Part of a small language model's weights.
Architecture: LayerNorm before each block, tied embeddings.
Each number is 128 + 24 x the weight over its row's rms, rounded and kept within 0 to 255. Layers, rows and columns count from 0. The size above them is the row's rms in percent of the matrix's.

# layer 3 MLP down (transposed), 2048x512, rms 0.0428, rows 2022-2046, columns 64-127
size [ 97  85 104  93 116 115 112  97 113  84 108 106 111 101  87  87  85 115 100  88 105  76  99  93  89]
[[188 100 174 123 132 117 133 110 147 140 132 159 139 144 110 163 125  86 120 120  90 127 126 151  74  94 151 115 143  85 140 165  79 131 147  84  96 164  97 166 122 149 108  98 139 103 100 142 174 128 132 158 116 143 133 115 124 122 153 126 147 148 126 179]
 [145 129 137 136 114 141 138 140 103 138  85  93 148 128  95 130  78 111  88 107 127  81 134 108  87  92 126 117 151  94 127 134  80 157 125 129 131 143 109 136 133 169 118 115 151  83 101 145 187 139 159 167 137 123 126 114 136 149 107 161 130 109 134 117]
 [ 99 135  90  75 132 138 153 119 128 117 114 107 125 138 146 126 115 174 125 157 147 139 100 146 140 119 112 160 136 125 146 154 174 182 131 139 147 125 150 174 133 179 113 112 145 122 163 115 123 138 125 152 106 131 115 129 122  99 137 131 120 129 109 125]
 [150 155  90 139 144 103 143 193 156 113 125 133 106 126 105 111 162 134 129 109 107 128 186 125 105 130 121 125 147 133 126 111 119 117 101 126 113 134 110 139 149  89 124 119 121 110 141 133 122 136 138 110 138 143 116 146 126 136 143 138 108 119 102 159]
 [148 150 108 140  97 116 122 113 123 123 174 142 172 144 103 105 159 119 122 134 111 143 106 124  96  90 153 140 128 136 158  95 107 147 144 132 141 173 138 125  86 110 112 137  93 122 110 145 131 148 145 102 148 113 185  93 127 132 128 152 139 109 135 124]
 [125 131 118 113 115 106 135 108 183 111 132 128 119 128 136 113 112 117 145 154  91 117 119 126 155 173 167 129 161 152 121  97 106 138 193 124 113 140 109 106 134  93  99 149 114 162 126 144 149 129 133 116 143 130 105 133 155 125 124 152 125 123 104 168]
 [125  93 148 119 101 173 105 154 168 127 137 152 131 127 187 118 156 118 120 147 187 104 108 140 141 119 119 132  95 123 139 116 160 129 107 145 116 151 165 123 116 136 141 105 151 137  90 106 110 119 123 152 137 126 107 158 115 170 148  83 105 141 141 154]
 [ 98 110  84 143 121 103 136  89 131  90 168 135 127 118 147 129 123 126  78 132 117 181 129 100 144 153 161 150 123 138 120  66 139 197 153 129 145 143 132 101 149 148 143 135 126 103 137 103 130 176 120 109  97  94 126 154  68 144 149 146 125 161 155 121]
 [113 106 144 134 126  45 138 130 129 106 167 137 160 182 101 169 189  79 162 129 133 120 146 139 129 114 116  93 170 110 158 118 104  63 137 105  75 153 150 116 134  77 132 168 146 150 120 105  84 126 107 137 114 134 138 127  89  87 133 137 156  96 122 145]
 [141 114 143 111 113 156 145 184  83  93 112 131 140 122  83 124 111 104 101 112 124 168 128 160 133 106 106 113 153 115 150 127 157 128  86 132 136 128 108 127 130 158 135 158 129 132 151 101  93 151 122 146 103 125 158 155 143 142  96 157 166 175  90 127]
 [119 110 142 170 110 112  71  91 133 133 111 135 117  75 118 135 119 112 196 121 138 196 111 100 156 141 129 162  89 161 139 161 124 126 136  85 147  86 133 108 123 124 132 124 111 143 141 134  85 118 136 156  90 114 152 149 168 126 161  89 115 157 118 125]
 [101 139 140  67 106 132 125 109 134 119 113 111 133 160 129 120 152 123 146 114 147 174 145  62 147 117 140 136 108 118 138 130 140 100  97 135 139 126 171 117 160 168 163  87  79 143 107 113 167 128 133 150 128 108 113 104 140 152 137 144 139 144 129 114]
 [107  94  82 108 155 124 137 146 123 132 143 182 122 155 114 158 103 132 155  97 121 160 111 168 151 108 125 130 153 107 126 124 131 130 140 105 104 124 147 109 128 128 178  85  99 136 129  71 167 128 140 104 170 117 130 122 168  98  73 176 116 132 101 144]
 [155 110 147 108 176 122 140 112 125 102 100 142 138 163 132  89 112 148  86 143 119 196 121 123 165 139 143 112 133 151 117 151 156  95 107 138 149 153 101 163 159 136 124 142 114 153 141 125 146 131 112 105  95 109 146 120 140 108 103  86  98  91 114 142]
 [136 143 138 137 174 112 136  94 105 135 109  87 150 160 110 146  98 115 128 154 131  93 113 126 114  99 112 139 134 118 126  73 122 111 106 132 141 108 104 144  99 158 151 129  64 125 163 159 122  99 132 127 122 138 148 114 137 153 155 136 116 121 161 111]
 [139  95 129 145 143 164 140 107 162 125 129 117 140 113 117 134 144 102 120 174  89 147  99 102 136 126 114  98 150 115 106 141 127 130 126 138 138 127 132 123 154  91  93 114 142 130 145 156 151  94 140 128 133 146 130 171 141 114 148 145 100 138 155  76]
 [101 129 139 168 143 134 123 148 136 176 150 139 154 103 129 130 147 123 130 167 109 146 139 131 109 136 136 107 133 161 149 130 121 121  81 125 136 140 121 146 125 173 110 121 120 118  81  98 156 140 130 115 125 124 151 152 136 135 113 112  86 128 136 129]
 [117 175 135 148 124 120 118 113 115 117 113 192 146 138 119 129 112 115 116 122 126 143 174 148  71 104 161 116 138 130 150 122 137 149 146 108 119 143 149 148 141 129 112 138 125 111 151 118  99  90  97 103 115 133 125 158  97 169 110 119 121 142 158 156]
 [131 143 127 128  88 148 128 133  71  93 143  79 175 135 152 109 143  98 110  79  79 101 140 166 115 125 105 120 136 117 167 128 108  92 139 133 125 106 131 137 163 115 114 127 126 129 147 112 130 120 150 133 147 165 125 171 146 155 115  91 128 157 124 132]
 [133 133  75 126  82 132 134 153  97 110 160 136 120 108  86 127 106 110  95 127 129 126 177 132 151 128 134 114 156 124 118 138 138 175 129 140 126 148 166 136 115 128 178  66 139 119 122 147 123 140 137 139 144 120 133 137 116 167 111 117 166 129 100 136]
 [ 77  97 139 160 184 122  91 121 139 169 165 120 135 183  97 133  70 141 149 134 119 131  89  92 113 123 146 166 132 140 126  89 161 104 135 130 140 142 162 111 120 111 140 140 150 158 151 133 117 140 180 101 120  93 106 149 104 149  99 129 137 135 181  98]
 [127 128 127 132 110 151 115 121 116 143 109 161 113 103 146 144 115 132 111 141 146 163 108 124  95 126 151 115 123 137 127 120 133 149 158 118 114 136 128 153 133 118 137 119 123 157 105 110  99 130 123 145  93 145 133 145 111 142 130 137 176 130 142  91]
 [154 129 142 116 109  80 115 104 110 108 133  95 135 118 118  95 160 155 148 165 158 133 111 129 196 115 139 137 102 182  98 130 128 107 106 138  99 100 116 116 107 141 174 100  76 133 151 115 158 155 123  97  73 151 140  85  73 126 159 120 170 173 111 110]
 [148 165 105 135 128 135 142 144  87 161  97 153 164 102 143 171 122 105 113 169 136 182 136 108 110  86 124 115 115 114 125 158 115  70 116 165 137  77 111 139  86 119 126 157 182 131 160 120 128 117 124 165  85 132 101 163 133 145 129 135 127 120 131 141]
 [137 128 125 152 124 130  94 131  79 124 121 116 128 143  74 142 128  96 164 162 112 109 100 116 124 125 167 169  72 133 159 117 136 136 104 100 144 112 127  90 106 107 109 171 139 132 128  72 137 159 145 141  87 116 138 139 171  80 122  90 159 156 175 193]]
# layer 3 MLP up, 2048x512, rms 0.0497, rows 2023-2046, columns 64-127
size [ 79 108  99 108 108  98  92 105  83 100 110 111 105  81  99  97 111  92  88 106  88 102  97 107]
[[126  98 128 146 114  99 130 117 153 143 107 113 133 121 146 131 131  88 128 126 134 175 111 138 109 132 155 102 152 153 127 136 154 110 114 161 138 106 131 154 136 128 136 130 130 123 131 131 157 164 121 140 154 132 155 102 171  87 183 111 130 123 128 146]
 [146 121 168 149 156 135 164 197 121 142 138 111 128 127 134 165 134 161 134 124 119  98 129 110 116  93 115 138 148 140 163 135 150 132 110 133  97 114 129 116 152 134 141 104 106 182 133 148 154 113 146 140 114  82 134 114 130 139 165 143  91 130  72 106]
 [138  91 135 155 163 128 116 140 127 151 137 130 143 146 118 140  98 101  87  59 131 100 147 111  92 104 113 174 149 165  88 147 135 158 111 139 164 130 143  98 127 139 138 162 137 135 147 148 160 135  86 146 113 119  93  86 104 170 148 123 152  87 102 179]
 [140 153 145 137 201 117 131 107 120 123 131 104 148 138 143  97 163 120 124 138 123 132 130  95 136 110 115 105 147 118  63 164 123 131 127 169 172 116 127 107 129  90  79 119 148 102 124 159 132 139 108 116 162 112  99  96  83 157 113 117 118 124 116 139]
 [148 150 161 161 135 106  95 120 133 138 135 147 106 135 146 111 108 103 135 117 132 128 136 127 118  97 128 138  91 115  98 144 106 111 147 101 121 126  96 120 110  90  98 121 115 138  99 107 128  97 156 155 122 129  89 151 127 111 166 121 130 176 164 186]
 [ 79 110 107 120 139 114 190 139 156 172 166  78 109 115 146 124 163 165 145  82 129 153 146 126 113 143  98 139 112 101 144 154 143 131 126  57 149 105 154 124 133 118 101 151 154 147 116 127 150  74 120 147 153 143 109  95 101 154 121 143 119 142 127 100]
 [130 168 142 140 109 132 136 143 116 127 133 149  92 134 109 130 119  89 167 140 155 112 170 116  94 104 133 132 135 130 139 110 139 124 124 133 156 156 166 146 125 116 124 130 125  91 107 109 120 101 125 106 133  87  83 103 162 176 113 157 142 144 113 119]
 [143 137 183 113 139 126 145 154 124 113 109 143 131 157 159 141 121  93 128 144 185 116  97 128 118  88 130 109 139 135 126 159 110 125 159 117 111 122 124 155 126 121 114 116 147 157 109 175 131 102 142  99 106 155 167  92 103 140  91 145 110 121  89 122]
 [110 126 118 106 124 148  91 123 119 129 143 146 173 139 138 120 125  93 148 161 108 157 109 111 118 105 152 107  99 146 116 111  97 140 132 145 144 135 167 123 113  25  91 102 103 112 125 184 149 132 147 104 156  97 137 117 198 151 149 134  98 115 168  91]
 [ 62 177 121 104 116 122 143 142 154 116 122 123  91 160 119 101 109 119 144 139 138 155 141  71 124  89 126 138 113 147 120 126 139 124 105 139 130  84  93 109 157 117 118 130 122 132 111 168 137 158 136 131 101 165 131 122 132 133 153 162  93 116  95 124]
 [142 132 136 139 106 137 149 138 143 120 142 165 122 106 145 109 115 134 106 182 121 161 128 127 133 116 112 125 116 140  90 135 139 123 139 148 116  91 164 125 141 176 148 123 112 138 154 128 101 167 130 117 124  97  90 114 164  67 140 127 143 112 152 143]
 [104 154  97 111 134 149 141  61 140  75 143 134  80 107 169 104 137 135 136 109 140 148 118 108 146 152 156 100 130 118 119 115 114 131 114 146 106  83 117 135 161 152 133  93 146 157 167 124 140 157 182 142 181 133 143 157 140 124 117 130 122 119 131 124]
 [127 145  94 112 130 164  89 164 127  95 125 158 192 164 153 127 105  94 124 126 122 101 101 154 101 134 149 190 138 163 129 130 137 148 141 140 106 138 144 152 109 103 161 127 121 133 115 135 143 125 140 140 120 130 118 133 137 101 114 110 131 134  97 126]
 [115 165 154 152 134 102 111 141 125 153 135 115 159  94 115 162  96 148 141  89 141 119 154 140  97  86 112 109 122 154 123 136 175 128 121 151 151 163 162 148 145  88 100 169 115  97 103 156 121 133 155 161 170 112 140 133 156 171 136 135 115  90 142 188]
 [ 86 163 102 136 139 108 114 146 124 118 147  95 127 148 113  97 135 129 110  99 138 122 162 132 110 149 150 105 126 132 153 191 130 155  82 112 132 157 133 128 133 138 173 138 131 114 140 120 156 125 130  89 152  70 124 103 210 143 124 153  66 145 121  95]
 [116  86 141 116 131 140 153 105 166 115 144  88 116 162 170 116  91 113 157  94 114 120 160 132 110 106  61 157  80 119  86 130 121 144 133 121 108 187 125 111 123  84 135 133  98 197 119 134  95 115 115 125 123 140 100 113 127 125 137 174 108 108 117 122]
 [105 133 158 123 140 170 118  96 117 127 136 136 131 109 159  96 129 114  78 113 169 120 116 155 110 136 116 131 153 172  85 122 145 119 125 143 123 127 147 117 132 145 155 120 126 128 104 141 147 152 101 139 176 194 128  96 146 128 130 105 119 144 122 136]
 [131 144 123 111  93 130 162  89 138 118 144 146 130 163 128 156 178 134 146 146 136  90 147 147 110 135 127 141  75 143 142  86  94 133 107 112 130  80  99 104 146 158 102 127 156 144 118 109 156 122 105 107 117 135 101 140 154  99 169 149 145 145 117 127]
 [110 126 139 128 121 142  99 164 172 123 121 125 148 147 130 110 120  80  99  93 169 122 128 105 132 127 105 153 101 118 163 148 116 131 141 148 142 127 160 142 137 113 124 149 153 135 155 117 114 100 165 124 158 148  78 105 153 162 149 105 128 123 104 113]
 [138  81 122 174 128 132 118 157 133 150 133 132 179  74 145 116  93 119 127 145 107 131 114 113 110 150 110 200 148 140  85 150 145 127  97 180 140 108 143 104 156 156 136 100 121 158 157 192 102 184 146 165 154 112 130 122 123  88 110 124 106 113 142 120]
 [148 102 109 120 166 118 128  36  92 150 136 111 118 155 139 116 140 146 107 121 112 114 152  81 114 131  81 111 123 113 117 151 102 153  98 127 117 112 133 126 168 143 134 109  99 107 146 143 154 153 129 136 132 122 140  98 149 123 109 168 128 117 148 127]
 [144 131 144 133 112 135 147 127 168 116 141 143 129 157 123 137 127 122 149 153 107 112 133 131  79 121 113 166 118 171 100 102 135 118 127  65 140 129 166 112 135 136 114 141 115 121 100 143 123 124 155 118 103 136 161 107 117 132 119 125 136 127 174 127]
 [ 86  79 140 147 144 143 132  63 175 144 149  62 119 106 113 121  93 179 106 133 103 103 138 103 126 169 108 142 156 128 153  91 116 116 118 110 139 124 141 177 134 138 146 111 153 115 100 138 155 122 147 106 141 179  76 117 121 126 160 124 145  92 134 137]
 [150 142 131 158 132 157 114 105 144 165 107 139 115 107 173  96 125 117  98 114 135 163 137  95 133 132 140  90 120 107 105 138 117 105 109 211 155  95 127 145 132 108 128 124 131 131 159 113 130 126 142 128 180 117 109 145 110 164 123 121 170 159 156 168]]